Weights of a small GPT-style language model, trained from scratch on English Wikipedia.
Size: 19 layers, width 96, 2 heads of 64, vocabulary 2048, 2.54M parameters.
Training: a variant of Adam for these matrices, 120M tokens.
Each number is 128 + 24 x the weight over its row's rms, rounded and kept within 0 to 255. Layers, rows and columns count from 0. Numbers have three digits each. The size before them is the row's rms in percent of the matrix's.

# layer 2 MLP down (transposed), 384x96, rms 0.0772, rows 351-383, columns 0-95
091:124158170095122107133148106104144122114126111146149082148135119135115127163113170103109141092133127153105146108143141116105171169148197160126138142144112160132127121150154122128139095104148105105140120074076118124162133155103102136139114105114119099126180109080082095133146120133112126132
096:156105105137083142115162131161113118124108143100132142135172122158132122113137156087175144093143134129108132113107077141152121130098127116107180079146147116124135141095117142120174108192125119109126135130125134164119135137118114154112090144134145087152109120161108095110167102144139176095
087:132146133147141144140183079155148134158093112128114116100174116150119152101129094138114125151138132077104112118165107125147090117075125098104142136085153126150136126135101150108146090131142129139144164106120155148100134093115150092154129130108142106138162096146150054112122142119138131098
093:158119111053137104117140118156149123116127124157150121164182160142120109117105122163133174141118133162098120137163136133101115143140113115123097099119119118157079159113108131080121091127133111104089136152110096127096105123122098108128135147157131138128114090109123141169160142109159153074
087:165105122109121150168097158192141156133130102139139132145118132131161128125099146104110129163122137117161133108130118111162158126156145111128183112125143145143166152160119100145128148110105126119109107118134173081170118108120142096139100145082153104103144135109111120124148085126172144066
102:150162173159121132095102165150130159101112144132115129168100140156110136125155145161137091142156126139152127136187124107137158117167159115147130087133148114115105084140142139142140116089106150091148121112122124117115130131086121178142104085112107165142145089097105136132149171102099137107
098:122130139133130113120124133111152169161108119164154095114106165106096076127094120130117150071107113105157108128118145096180122083112096146116122104102129124159146111072156166154134170122136159117117157120097128110137133118134108118136090141098151136130144131138176139156165112133099099096
085:141132118112127131120115113142172102200097128121092136169119101086108133114089113132111102104085110111130091118127097171161137138113125138102071145117124126093125161143144137119103119090130137089174177159114116138147138119132127127184161167123150150125159114142134109133117129147141128101
123:131061124145128130163113124127114123179124119144117126146196133148126169142130149119163126106122134102142136147166128115170110126139156138097175166152128164126092152121143096122114131098101126127174076090127076159122146116104130130112124150139160145105132160109126139121157129111141082141
116:105162141144119110129129118141138170131128116118134142093156116106133094120147122088165070164154145110106145148122173118178106091154152136133185138061120142090152087127108124132114122114136121124131106156123152140080109162148140134109096131100086147094123144129132133098144144104126142105
096:161135125120131125124126144147105118118092102148102127146100163138109128136140120109123118129116134144168155118102104110107123125129074152098101109094143160107128137093101094162131166109150108130108117109128184101115098125162130159158163135095143144109113148101171086140107082100202128133
107:139154150158130148146113163066129121137147139127119183121162148084114143142045128100168122118115181114143112114107096145090159131119107106129127134154109128160149131131133117132110108127130102116113114095100110109110138087125186131101110115153141130144119147115160147132169121119134095103
072:125110110125120095182142099122108098133128123101113139104128115160133115104124133100144116111135154128124122112134103103153156151109126065114122182163109130058054151131160129126146128133147150130112094128137148123160126121132069132127087116158139146142188118123103138103092130137135138134
105:176104116128157113136175119166144098117117169082128147139154123132121100134113118139112140130128127083147152125115135119104145108138129130141070119111166129162119118131141152085124127180105133100149124136124133103191138127157124054115115125136127082160133096150117169124146078130130131123
082:148164087138145088106109106125079099113125132114096116102155128122158119135136184130109093082105103141097124137083097126107148150108117134165174130150142161117140125099146117144121103135144140191118079122112169111135131170122112133115127131125121121146135084168088117142115145112148122158
094:126149151151171135142167140130106134182127137150108137125116110135110168129116109142119140155154054120134146154089203121118148120141129105120107129171118135142151138114122159110134125157186136093106109140131098134085136145116093131100104154087110148149127124132121128137134151150069128137
098:099126121132173138144131107113113133120124073105162166116117158104146143133128109169139114150165154157124112108141150149141127194114153191148125137126135137127122155078113112122131090116142135156101120129117094093103109168142153130103126102145188110152104120146151110093161141129101153109
095:112093093104129098117134103098116142159118100153115163094172142152138167141141138101163182176122090132096135139127135150141137105146105158117117118082130151092116111107125150073151129116120145127167141125133129087185138124145105141182097119120123122078117137146143128107142110143125113111
102:141143147090115138128118173104146131118155163142121115067108067095130131154135117151094107146111164095128108132107114095157157119112075153107168127110153132111149136139100145113115099144135157133120128111136139111085138106110087121141137168106193120127141137143135151163114108123112096093
119:129084111137124129144173077119140124141109120126103092094164133125170099160117107088100151136109135112138087090106169094139110131109168120163121122158159149091111140133163160143090133138129159139140075168088127117111131127139126174123118134131144133153108124149094147131127110100164110101
097:103093068093145169125112115144151128116122165141150129092104156160164120132112118100178128145127163121142125066161107119148115124078145107167136116119136153160142149109091130142137125092148108128120094111113143133124113104135119119123128085101171141098098123149118136184106145103122124106
088:128124107120166177138170138135143126148117119131111097161137125127128145110091155158174162161171147106159138162199136110104091128099112108103098121096112116123111119108112121133146101124163135123158133101089108131120132153141091145178093114122115140152126138150114137082103175124123118105
094:152123102109157095140161103154095111124091131127091136140173143135106139156105095156092111099140096147086106098160103108083145119116111099103104144118146155106136116124106178138151133108154102139104132158112096153154107121162132119174080129115164127120140138125149106132149143081162123137
098:175148142143124080140143130145145149131117144125128128104128123124105156148109123125152157117086116142137107130102135110138111084139124110129134081138115154110145125146135115146131139118133103148094179150203148119117097057132117148110149132088093162150104110162124132065116119092152158113
085:134169148123133153099129147121157145100125135103114098110070120133093137138114162099152130134120157144118158123095138144062161150104133136161091134152124164137131155150126124097150153140148103124123132177120125168109156121116197170153145155134114134135112113102131160140129111149130140185
112:093107125117108158105108160108153134161116182172155163154135165107119145115128127126156122108081139152113111109191073123158117129068142147116128116118108140145148155126117128083153134151127127163131103121147111079144129136153113115105153115119133148117164116162097098158157148119144127145
081:122125138141144102099112134155125164103143085139157113186157149110126098136139142156151141160098137156153113164150116139180150105132101144120112077095147135155126161164090176124098125095101128130127077121089161140136127140122147129104166111129160155139095113158127089129140114118129128144
092:115136121090143150131111164137104101138096157155104129125161156135129136123138114105143136152158118094149090104139145128104139146078115153127159148096114173123113112109110129073163117133149166145148156168112111150135106125123114111087152088205135129153122112098102146150130154153161155132
086:117126159118101116116132092119102149129147116173128129146155075101132144163132164074111109118149141124140073152161107154072112138139087100110123104148175148106120118091105089151120135138120120160093101141141146138165163122130120140113109132133120140121130120162103085131176144088134114127
115:146136120057147164121105154158116118113123137117129168090122163119106122174111127100160141120111172118123125129127117138141110148110114135134115146091153141135123168050126149103145101145142145126130115138140111116137106126113127091139169143144214136099102122122127167116134131111166132102
095:171101076123082179145114137129157118146130141109100162118157150133159087126137094090105130152124124124113111141135085121142112134106109111110110119141114128112125130108146097149173106155148151146108155121152124105165107133139088113132124127131140049102131117072103127120126161126149173113
119:118108080120164157134202127146134131129169151143127164113139126106127106118119149104141127142120123156124141099144111143203142113108146143118134103130147176185100126169094131129108111116107129106143108160113127126130103178118174127128147125115127102104147139145139103134117118101177171106
084:136104131126119105117137108111129129113139118127151120097123085152104104142131143113193136139119158134156129125099097071115092137132146117093098099156156146149144142095172154182124131093153149112132123124073153117158155073121113093162148105149102127163130149150131110142091103124155135115
# layer 2 MLP up, 384x96, rms 0.0767, rows 352-383, columns 0-95
105:136117155124117138135100132108133100145156135172093147161124088130157130116149151068108110149112130090130121118117111163121101114132135149101136104108131127136136119138088102120109111126128108136066161099152154119135168180163122108085128146141145200159107128124168121129153131154119172142
095:076180085147100115115142135104131158160109152157111152120086146128146091129132135162106101134100099151140170162155112132161123104150133136111115104134157143140172119143117098105153179150128164174104130126105124131119144147101170150138156110152132170080137132161107115124128124138115131147
088:169133124118120141134139110102148077180133128160149079138121095134115101139154133121091141118110124145151143133146167154130163142101127168149146131114099144120150108146107086130108118177149144165126128151102184127134141109181138115145093124136135166095140103126094095136121100159132166161
093:147128174105171136113145169137116146134102144138116129154121133160127143114168107132150133154099093117132132113136133170111079098151079117107176100113113108130078166177124134156103120131109153159136120099141127123113163112127114108125119138094139104128146151081174154170150098095125131128
107:083116132115132098117135111113127185145103120116111135111090128166100141182148110152116136138106163143119107132122144120133091123148074137110159126119117132119132094190115070111132155131123122149130137140150155089126123115127181095132167080140117147121138143134136117124105172098080109153
108:078108145099126143174111115118106112160107182132143118168093110098121084138133111085094132132144169128130121101122161154151158092098134132101108129121108145141144143117131128132110154135142173173123144106158156093092188109151125125109103120114133125144114159109113114170136103164153136125
082:117129160138088103119097124133134131098104136132169169124107153133128120110124122101131155130156138129184126130156155128102127108140121165114152103113159110130096140127120132090152165137125107186115131136147117142122077186119161140084136103138168129158094105143095117157113158124085178132
121:103154135106181158156114145118108147175105166112115149137093069134148151151198132104114151092146172102123152110091153120121137158123154138131108127116144149139129123115153075164083128107140149114132117095162110158093135150120113108116143106114123113090123139130112158125109129105108114136
100:150135160134144117149153112122110114127137161124189110111083130115126137138140140107163161112104109131165132123157133111091142169115105113138073148135134145149149107177131116150117142114117123180153149113118126117106151109120126081127149126116102114112105167138135136165159122121037101148
106:128149164111129138138136149107126137116146163119125094138110130163143121131140127140116126135106145140161119157131157143100153085142111107101124147105135141149102187137136116143146162121107161158091110095119153113115103107106149125083097154135090134057155146132151119183163118062113147145
107:165168136093154129149127134124134098131161139151129071098101122110144134117139112149161144145081137145168093109102121163153124119204136130135111110114114121116096161113134089147098103143109133153094172101143119135139177105148088133133138114131142093140134140140079114123121086110118130120
079:127127124111170146153096178118154128109158124105147122110165163123143110147144125143148137116121108138144151085105081161123094113116127152116103094119163105114152121146117103114114108092166127145085151099148089140152161133101149124103129118106086112113117116190076122147138168108119096121
103:099112133156116113091124096156098137119145140130125178099079145152160109128127151151103109130101167113161129146097147122128113123155151114083165123122126080146152106134121145098150128156132154156109121147156116087079112110136070110142183124162127179107121100111133135131133155118127147109
090:125110091156121127098117142152102153157099132097183126119120108143111074112124136122130180134119108125186152130141108105127131118144099132121100118130120115111119123143145114117105169136109153162156113120146163124107124101149180125097141150109183101098119158127138129107187153159117153175
085:141149115101174129115077095132136159107123136116128174111115122188137124097153150151055127139165133113152136162115123144134134117190144110090147107127158136153158171109144076141133131112104123124145135132143128137121093110131150119109171125124131138103097131157138094167111105121112103109
101:100115127132143133065130122123124115125152153078127169088124091143104186144126102136053106135126100073137148094122136145157120089134149146120130094134108126087146129166133140113133132151146146152150109106166150130117155148080120121116148155176136113129122110139095144159121124127138124125
078:167139124148121120163126128163118134121094157113125069161117132104104096141130128134148084143131143142131126109133151133146126149103102082166145079153113100112134169139118135102119129125142123148105132126116153141155141126158153164096130096123090132133150142069080153197091118113099137141
099:098136166121151141155145118125134120129159144121180124134093113111141104145108124109136113126138130184152097133102154125126126107134139168134127138125169131114135161130124118103141139136103151114101139096145116091083145139116073145138117115113116158050119097168090144163152149105116194112
111:103138126125160182108133146133159099139150152126173167136076104162163174121177163108113133132131124079126160150128102145100100150107120151148167143153093064140161092157137103141136111117122110125120123120130108122156125120127135148141147106101104132150103100120148131151120134126084105144
101:117142089082137178132129130093161121137191131158145126137130125140130148171139117097126157192099135090165120123113102149086129148141115145124128099115118128144139159154146116126121127104091115082113174102148134100134096104100146157088150144128133116117120123162140090140119133104092112161
085:138189166130177150067114091102101088128115134121121150116123115159156137098122127157096145153141113154100121151087102124095101121109148124182158115121158102129126139090111092106113098118113167155117123142146119140128104128108106120102144111134121139130099081082125128163134117145148156135
101:121086124129125102165153108147095142134088122157187092122118106135162100118129126101110173151108112146142129113128122125177090176114116153169080121131157102119158139116136122114178145166122110137124135099136161097125127151127119146105130101133139100114103097113122150145138174142076135156
100:130095136089112149144135141147165136146145140184125155131088084159141137098126119093154128103153098122169091114139134140108119109159101070141111140101122096166142135164145117134116135133125167152117183107122113139149143131125130155104134136109099123130098125070162161171156137126143124156
089:086126102127151135143104144073127129086147137136150153136120101088077114093159130115148148140132163075118147179122152149115123152166107168158140087126140133159145103123119102136132172155091116182112120126125113130146163135101126115136146140126121145117159141124108134127193148107108144127
110:114130069137131192141104135096184124154136180133154089147136120115156124137135084113126130135155094092140142110133132157112143109101095120127109136143132084123129110135131113137139145131116105116146158136128143114100142109114180115093180123141112118110143120140145096111163122095108156195
088:101172112105129113088091127163154103123139112138093142120107100121138106141126086140100098189132138144113136134142105153102136143105099117150118135116131126148114118160142130137119115137094169148151152103121106140129092133086119116078138159086081089119156134129146083167147126148087127170
103:159130132130146137142133110120099168158190111103120127057124122150139110164129125151121144140143099107154130157119128135124107123109115148131137112120087114101148164112136112119149147118070112121132141147175105122125133171130144147136141154145112142171129120097069125157096109148052130128
107:138119146098137161150156124080123165157151111174105127149111112123116123161153139134142097154160156099131086161078123114117089101127167173165140152099112079132163119109129124128128103121094136127152130114146106112129136156121113125118149156117143123118070174128098114164104114131152128164
116:174160107117140147093102146105136091135116129170118115138126117106126108133175089139128153160141130136144151120121121147153120110120112121120102127080125143156155089173099101152097076149117122142139145115182117114130192132164117108105133133133140103164116146109097088122134144165163137167
094:105176121133116107166147153131125107181120123141149133142149121131130119130147113131126151110109118125194140100119100152140132139154133173120137101109082064090150109114146124106089104115130099102104130080134097134134153125150184111118129142148126136110160105128112141121093167086122150169
122:114172110113160169127138111127126126187161138092122101109108094158117104148148182087119144140141144143159126160105124129086143148141147168151124135135151162145166088169143095132130137083097117132172148129131121124131108127106137116121167169145094120104114124137126087157128089146114117127
089:122107112133104113134132134119117122113131149151105112137129122113132135121128130156131142133142106177145150173112128130188111085143089128100127124074121074131160168135113116118117122192127113136127131129127075140127147150157131105129158123104121102107200105105131071126139093100093101148